From a checkpoint of a small transformer trained on Wikipedia: no biases in attention or MLP, a variant of Adam for these matrices.
Each number is 200 + 30 x the weight over the matrix's rms, rounded and kept within 0 to 999. Layers, rows and columns count from 0.

# layer 11 MLP down (transposed), 2880x576, rms 0.051, rows 1609-1625, columns 288-383
223,203,211,221,160,219,215,190,232,204,181,194,190,215,224,185,212,239,210,158,198,138,185,214,209,190,175,223,261,231,160,277,135,220,202,248,217,172,174,221,226,206,197,175,159,207,165,202,217,227,240,186,258,165,247,180,148,229,231,189,236,188,173,196,154,215,132,195,161,163,161,184,188,240,166,195,216,158,196,176,151,179,213,208,198,209,188,240,201,194,195,184,155,167,191,186
191,175,174,211,212,205,194,190,229,166,245,203,172,210,219,153,156,192,241,267,181,212,232,207,174,160,196,169,157,200,167,230,211,207,234,162,196,219,184,183,232,222,182,200,223,194,226,191,200,194,154,235,225,173,160,204,163,179,214,201,162,207,235,198,132,211,191,196,239,233,168,186,191,176,259,199,188,174,201,224,167,235,133,168,176,164,197,207,185,245,146,190,200,194,197,244
174,227,213,166,200,161,193,241,251,158,229,218,212,222,231,192,235,175,232,205,211,147,259,235,270,131,174,172,166,183,177,202,206,189,174,127,216,150,142,159,161,227,220,203,207,178,156,227,187,152,199,186,189,210,220,236,177,241,218,208,180,211,241,243,161,209,217,222,157,222,233,171,230,206,195,182,217,245,222,167,216,173,198,198,186,134,226,245,183,171,138,226,246,214,180,248
195,187,193,204,178,220,215,233,226,170,210,181,160,216,207,235,236,160,194,205,221,198,216,190,206,278,195,215,171,193,214,183,141,171,163,178,173,198,259,190,204,245,228,236,189,182,224,128,160,190,223,232,137,205,161,171,198,221,192,217,258,159,213,222,234,195,228,97,246,185,178,190,153,180,218,223,192,179,168,297,186,204,255,178,166,159,251,184,229,217,146,207,178,211,174,224
201,178,155,147,211,167,238,214,181,204,225,231,190,152,249,187,242,252,233,212,160,215,163,186,248,232,140,218,208,190,220,248,202,180,216,221,192,170,175,204,237,160,148,254,200,271,171,218,242,213,167,237,188,170,308,132,169,192,186,205,198,227,175,207,171,182,267,213,159,257,177,202,168,222,225,268,214,226,207,227,190,211,259,207,277,221,191,208,158,211,194,197,250,219,219,192
200,217,232,153,233,203,252,201,152,182,186,229,253,203,208,198,199,182,159,214,164,178,198,200,203,173,183,217,194,167,224,212,166,195,234,213,242,231,162,218,238,193,245,201,176,204,203,162,214,190,244,184,180,232,247,183,193,216,182,196,179,202,170,204,203,201,165,212,207,197,155,173,178,209,200,215,164,191,326,244,207,218,213,212,182,215,182,212,177,230,200,219,203,182,224,186
175,180,214,242,192,214,186,197,189,226,195,206,235,250,136,206,192,199,209,187,227,172,260,190,158,209,214,148,204,238,168,158,186,175,174,177,173,194,203,224,217,147,213,179,262,184,298,225,244,214,229,230,200,170,202,208,248,181,229,198,183,179,210,199,192,201,196,212,239,201,189,207,197,220,218,180,181,241,229,209,228,219,194,212,206,195,172,235,166,182,206,228,180,219,162,252
188,209,192,227,129,143,210,199,214,203,212,173,158,144,212,228,209,198,255,168,198,231,195,205,189,174,183,208,250,160,195,226,245,243,173,149,201,199,169,238,188,215,215,218,198,174,144,169,115,189,201,184,221,210,166,191,242,228,228,222,146,190,161,203,172,171,210,234,182,201,228,213,230,255,207,189,244,188,129,236,209,173,253,213,247,195,237,190,150,202,165,162,179,252,225,161
194,202,156,169,206,186,185,149,180,203,211,187,183,198,240,197,158,240,185,189,186,209,193,222,189,177,187,241,164,173,199,176,183,203,215,215,184,211,188,182,196,230,226,220,198,171,216,192,179,189,203,226,259,258,214,207,219,187,212,195,206,179,184,205,172,135,239,203,220,182,214,200,221,225,201,199,218,239,244,227,198,236,200,237,231,193,192,176,145,185,174,214,175,231,189,177
196,216,190,186,191,175,180,193,255,222,237,201,211,188,178,210,231,194,177,148,202,178,215,193,255,210,201,178,166,191,207,205,192,222,176,194,166,235,212,182,208,192,138,170,197,195,203,212,228,181,190,225,230,188,185,189,233,210,212,208,255,185,213,184,204,182,184,212,193,211,196,182,186,223,218,197,190,210,264,198,214,191,243,215,228,187,184,254,220,183,217,210,180,207,129,172
199,219,254,198,220,214,182,210,164,234,217,227,192,173,209,128,255,224,244,242,169,147,192,191,194,192,178,220,226,263,214,182,181,207,222,161,204,211,196,222,202,235,191,220,181,221,234,197,174,196,208,194,182,188,179,240,191,227,192,252,152,223,145,209,242,237,211,257,179,238,232,158,232,201,183,161,200,204,188,194,205,187,225,206,246,198,238,148,197,171,212,224,194,187,175,243
238,202,238,132,163,231,185,229,200,207,198,252,188,213,212,241,189,161,213,184,199,215,237,217,221,146,171,203,164,171,213,255,202,137,236,208,152,177,204,248,225,214,164,170,163,181,235,236,207,166,261,201,192,196,235,217,224,240,173,224,238,191,234,214,215,129,226,150,129,158,175,230,197,221,190,191,221,236,139,182,203,209,158,257,212,162,248,211,199,185,124,192,160,218,196,140
187,195,185,280,205,229,267,248,179,209,244,197,222,206,197,224,187,187,229,174,202,208,199,166,212,170,160,136,197,209,167,179,176,206,200,205,210,186,173,185,198,203,203,200,187,194,180,188,167,167,181,236,211,227,232,226,208,214,277,203,207,188,206,196,194,212,180,228,198,208,214,230,240,162,188,183,197,220,243,189,238,185,229,236,221,187,207,222,222,169,186,182,188,252,172,208
185,243,197,218,199,179,211,151,173,201,196,226,165,221,185,135,138,169,212,204,169,185,191,217,140,201,226,191,198,178,200,256,259,217,150,179,246,195,121,168,266,189,229,207,163,189,224,213,197,204,196,203,156,196,204,177,173,199,177,179,227,195,222,226,203,209,188,177,208,157,216,220,206,189,175,210,186,181,243,210,178,180,203,167,226,179,224,236,181,207,223,202,144,219,155,172
222,223,196,201,243,212,196,200,217,150,219,194,214,183,184,201,172,203,250,223,170,219,196,210,260,261,171,230,219,229,145,234,229,232,168,207,193,207,127,196,221,223,192,221,194,204,170,235,161,225,218,176,242,267,221,142,213,175,203,175,207,142,163,204,211,193,168,159,194,187,184,214,233,209,178,157,168,200,167,211,173,159,149,227,156,213,173,179,232,154,207,235,188,214,172,203
191,159,180,226,219,183,161,231,212,152,152,194,191,218,201,134,162,226,227,203,220,221,189,231,177,204,174,164,199,251,164,229,210,225,190,185,122,253,184,251,163,171,204,200,144,194,169,198,166,163,137,205,204,193,183,163,237,213,195,239,161,158,238,219,197,165,184,218,190,208,183,225,218,240,129,207,296,245,157,195,221,182,198,241,187,226,246,209,207,200,183,197,219,164,213,184
205,177,201,204,206,224,206,198,168,175,169,191,218,175,226,161,148,177,162,210,181,233,213,155,217,207,189,194,226,227,151,205,231,239,202,211,221,177,147,237,235,204,225,162,200,217,202,187,214,181,200,189,195,192,223,197,222,196,194,187,171,161,259,185,182,187,189,205,213,164,218,214,224,140,218,180,206,157,236,221,218,176,269,192,232,180,198,171,181,219,216,153,238,243,187,246
# layer 11 MLP up, 2880x576, rms 0.0512, rows 1610-1626, columns 288-383
204,193,255,139,233,188,257,156,183,243,193,207,206,222,213,246,233,205,156,197,209,203,217,166,214,200,173,247,258,244,186,198,124,194,198,212,163,231,151,192,170,192,236,171,199,212,222,201,177,143,187,177,212,199,223,206,170,203,221,187,238,232,195,189,181,183,178,256,186,127,248,194,180,181,183,241,214,191,177,224,209,195,182,258,172,223,212,198,245,194,227,233,191,172,183,162
141,195,223,165,185,178,246,195,191,224,186,177,244,170,208,211,242,191,178,231,192,223,204,202,186,172,186,165,174,177,207,182,187,175,172,245,197,228,201,192,224,229,150,252,178,159,187,163,183,230,125,171,219,172,244,203,179,176,196,253,173,199,197,252,208,229,194,196,186,283,204,187,209,180,266,249,201,222,178,237,229,246,227,206,182,203,230,210,196,146,242,161,216,165,171,184
156,229,187,169,170,190,188,199,196,222,158,185,157,201,183,190,188,194,201,180,194,206,184,190,265,192,174,186,197,217,243,194,160,236,211,215,202,188,240,184,165,221,165,202,220,175,167,190,245,260,218,220,228,222,152,191,203,231,170,175,190,219,221,143,173,167,217,196,206,243,185,145,221,172,188,206,196,237,177,201,222,206,169,241,154,254,217,214,210,227,171,164,207,242,193,173
147,222,247,218,237,219,218,229,230,226,202,195,136,219,180,186,265,247,161,230,214,204,247,209,189,192,196,254,194,168,265,217,108,184,221,154,258,162,214,215,245,214,190,223,220,153,204,209,167,220,203,184,222,125,192,223,152,197,197,202,240,181,191,191,189,148,191,203,207,199,161,191,238,149,239,162,191,221,170,147,197,222,214,190,183,226,185,217,199,267,213,216,192,207,237,250
191,169,197,219,241,205,253,162,157,180,179,208,257,181,192,244,183,217,144,198,146,191,217,241,229,241,229,186,202,259,235,239,208,162,226,257,203,235,242,202,208,193,218,212,215,247,201,182,201,277,162,184,159,192,189,192,233,182,205,187,212,158,181,196,201,244,186,215,163,192,243,197,209,214,171,224,203,271,192,218,214,203,210,183,213,241,236,199,160,233,256,193,162,194,202,210
175,208,214,199,179,140,244,194,194,176,215,246,178,178,277,228,200,159,199,201,203,204,114,255,190,181,266,184,195,191,155,227,198,208,251,221,218,174,228,191,202,177,184,170,205,181,180,175,147,226,234,221,271,151,253,195,186,218,206,203,201,154,207,230,226,210,198,198,159,203,194,206,237,196,200,218,146,202,179,229,170,191,190,207,215,215,193,174,154,209,188,154,184,182,245,215
216,174,212,195,215,216,173,200,245,185,211,196,194,181,203,191,224,216,201,132,181,231,194,233,164,214,217,194,157,194,220,201,166,144,192,195,217,216,216,156,134,217,201,241,185,206,233,207,192,204,179,179,232,146,243,178,228,219,184,234,196,187,167,226,185,200,207,163,200,289,199,209,224,248,254,164,222,211,197,240,194,211,298,209,224,223,229,198,214,186,250,213,253,183,181,235
203,204,245,173,147,238,188,164,220,205,144,198,227,235,269,154,183,211,158,184,236,216,166,231,197,211,220,200,141,245,267,192,218,212,203,181,157,264,252,160,231,195,203,244,142,171,212,194,233,206,183,166,175,210,220,226,245,155,212,214,190,209,178,211,174,220,186,260,172,192,153,209,182,145,257,186,212,184,152,192,143,196,217,237,200,206,167,194,231,185,225,179,199,153,191,223
174,198,203,184,168,196,201,257,178,166,143,213,165,240,216,182,191,216,240,227,245,180,176,223,189,202,187,196,210,240,158,228,172,178,205,184,281,173,208,230,209,211,189,205,201,190,184,180,153,255,195,179,209,182,174,185,187,175,201,219,165,215,260,246,172,169,221,192,248,191,173,249,226,177,175,253,180,225,212,208,182,193,204,235,129,206,174,202,185,234,194,205,243,240,203,233
188,194,185,170,139,165,185,215,238,199,202,195,197,180,209,235,169,254,210,139,229,244,226,247,208,259,178,166,212,195,165,218,198,157,175,272,180,145,244,214,126,202,212,222,154,216,192,181,125,213,208,197,221,186,257,147,182,183,183,161,213,187,200,239,232,175,203,180,122,274,215,197,213,219,241,202,210,185,178,260,161,227,174,214,215,222,171,232,221,212,177,221,141,152,237,181
199,174,177,169,174,147,223,198,164,206,214,235,197,173,233,254,170,235,204,177,188,204,213,214,165,183,170,193,246,229,183,125,184,238,189,222,185,223,216,195,200,182,183,242,193,225,266,197,209,217,243,86,159,168,171,200,202,224,207,187,236,184,125,179,183,225,231,158,156,214,167,228,171,200,147,185,202,229,191,140,196,215,246,183,197,196,221,196,177,209,180,209,219,196,198,245
222,227,248,145,204,167,188,225,252,250,269,210,217,205,190,247,198,197,167,197,219,212,227,203,244,184,240,222,235,212,210,184,184,212,157,218,209,191,251,177,197,190,146,237,182,248,258,187,236,185,149,225,204,194,188,218,139,173,231,220,217,212,215,216,227,161,288,195,215,200,196,175,218,238,196,240,186,240,205,225,184,212,203,209,145,213,203,186,168,209,179,223,202,254,214,122
223,226,215,135,205,235,261,240,189,219,183,211,210,165,190,239,242,265,155,237,217,180,178,184,206,189,275,153,194,214,214,187,193,210,265,198,202,172,193,213,171,149,177,217,217,205,156,200,254,222,142,181,236,176,209,198,271,186,204,209,213,164,188,158,198,200,184,213,221,247,202,207,192,209,237,188,158,259,210,242,222,194,288,275,196,242,173,191,159,208,199,238,198,202,241,207
195,206,250,171,214,216,207,171,239,202,180,218,191,234,173,174,185,240,119,190,220,230,180,199,203,153,212,204,215,202,193,169,242,168,216,189,165,191,242,251,190,179,198,219,175,202,154,200,154,218,148,198,160,165,183,188,180,232,235,187,223,215,176,200,249,245,211,245,137,239,217,245,204,178,257,218,180,184,187,180,209,227,225,158,191,189,268,203,161,175,210,177,173,254,238,132
198,239,211,209,256,175,225,196,177,258,196,196,142,240,145,174,214,133,172,198,207,247,176,166,253,214,262,254,201,222,274,193,145,177,195,202,235,211,211,163,202,176,160,176,206,227,160,204,248,131,166,177,190,159,200,176,155,191,216,185,242,223,250,186,173,213,210,194,184,216,274,224,222,189,217,227,206,239,191,211,215,183,265,220,204,141,223,188,223,158,236,243,206,193,217,208
183,214,209,192,179,194,236,201,160,212,206,202,174,204,178,175,236,179,257,189,217,190,220,188,222,147,167,188,258,211,241,196,162,164,235,168,197,256,208,180,158,229,169,245,173,192,243,199,154,224,230,165,228,137,117,183,152,218,201,209,272,234,224,173,145,223,227,178,249,204,226,229,194,223,225,211,178,249,180,152,170,182,207,167,190,203,274,177,242,146,158,266,202,198,214,175
190,206,219,174,199,169,151,198,217,171,188,214,176,219,190,217,187,214,201,169,171,216,211,184,179,172,238,225,228,197,202,231,223,204,218,192,158,129,184,201,197,183,200,206,162,204,193,195,168,222,199,188,201,192,170,187,203,190,192,157,213,185,286,230,142,138,208,187,220,192,231,268,170,176,178,176,204,155,166,179,202,166,203,234,212,189,154,191,207,240,188,248,128,187,165,122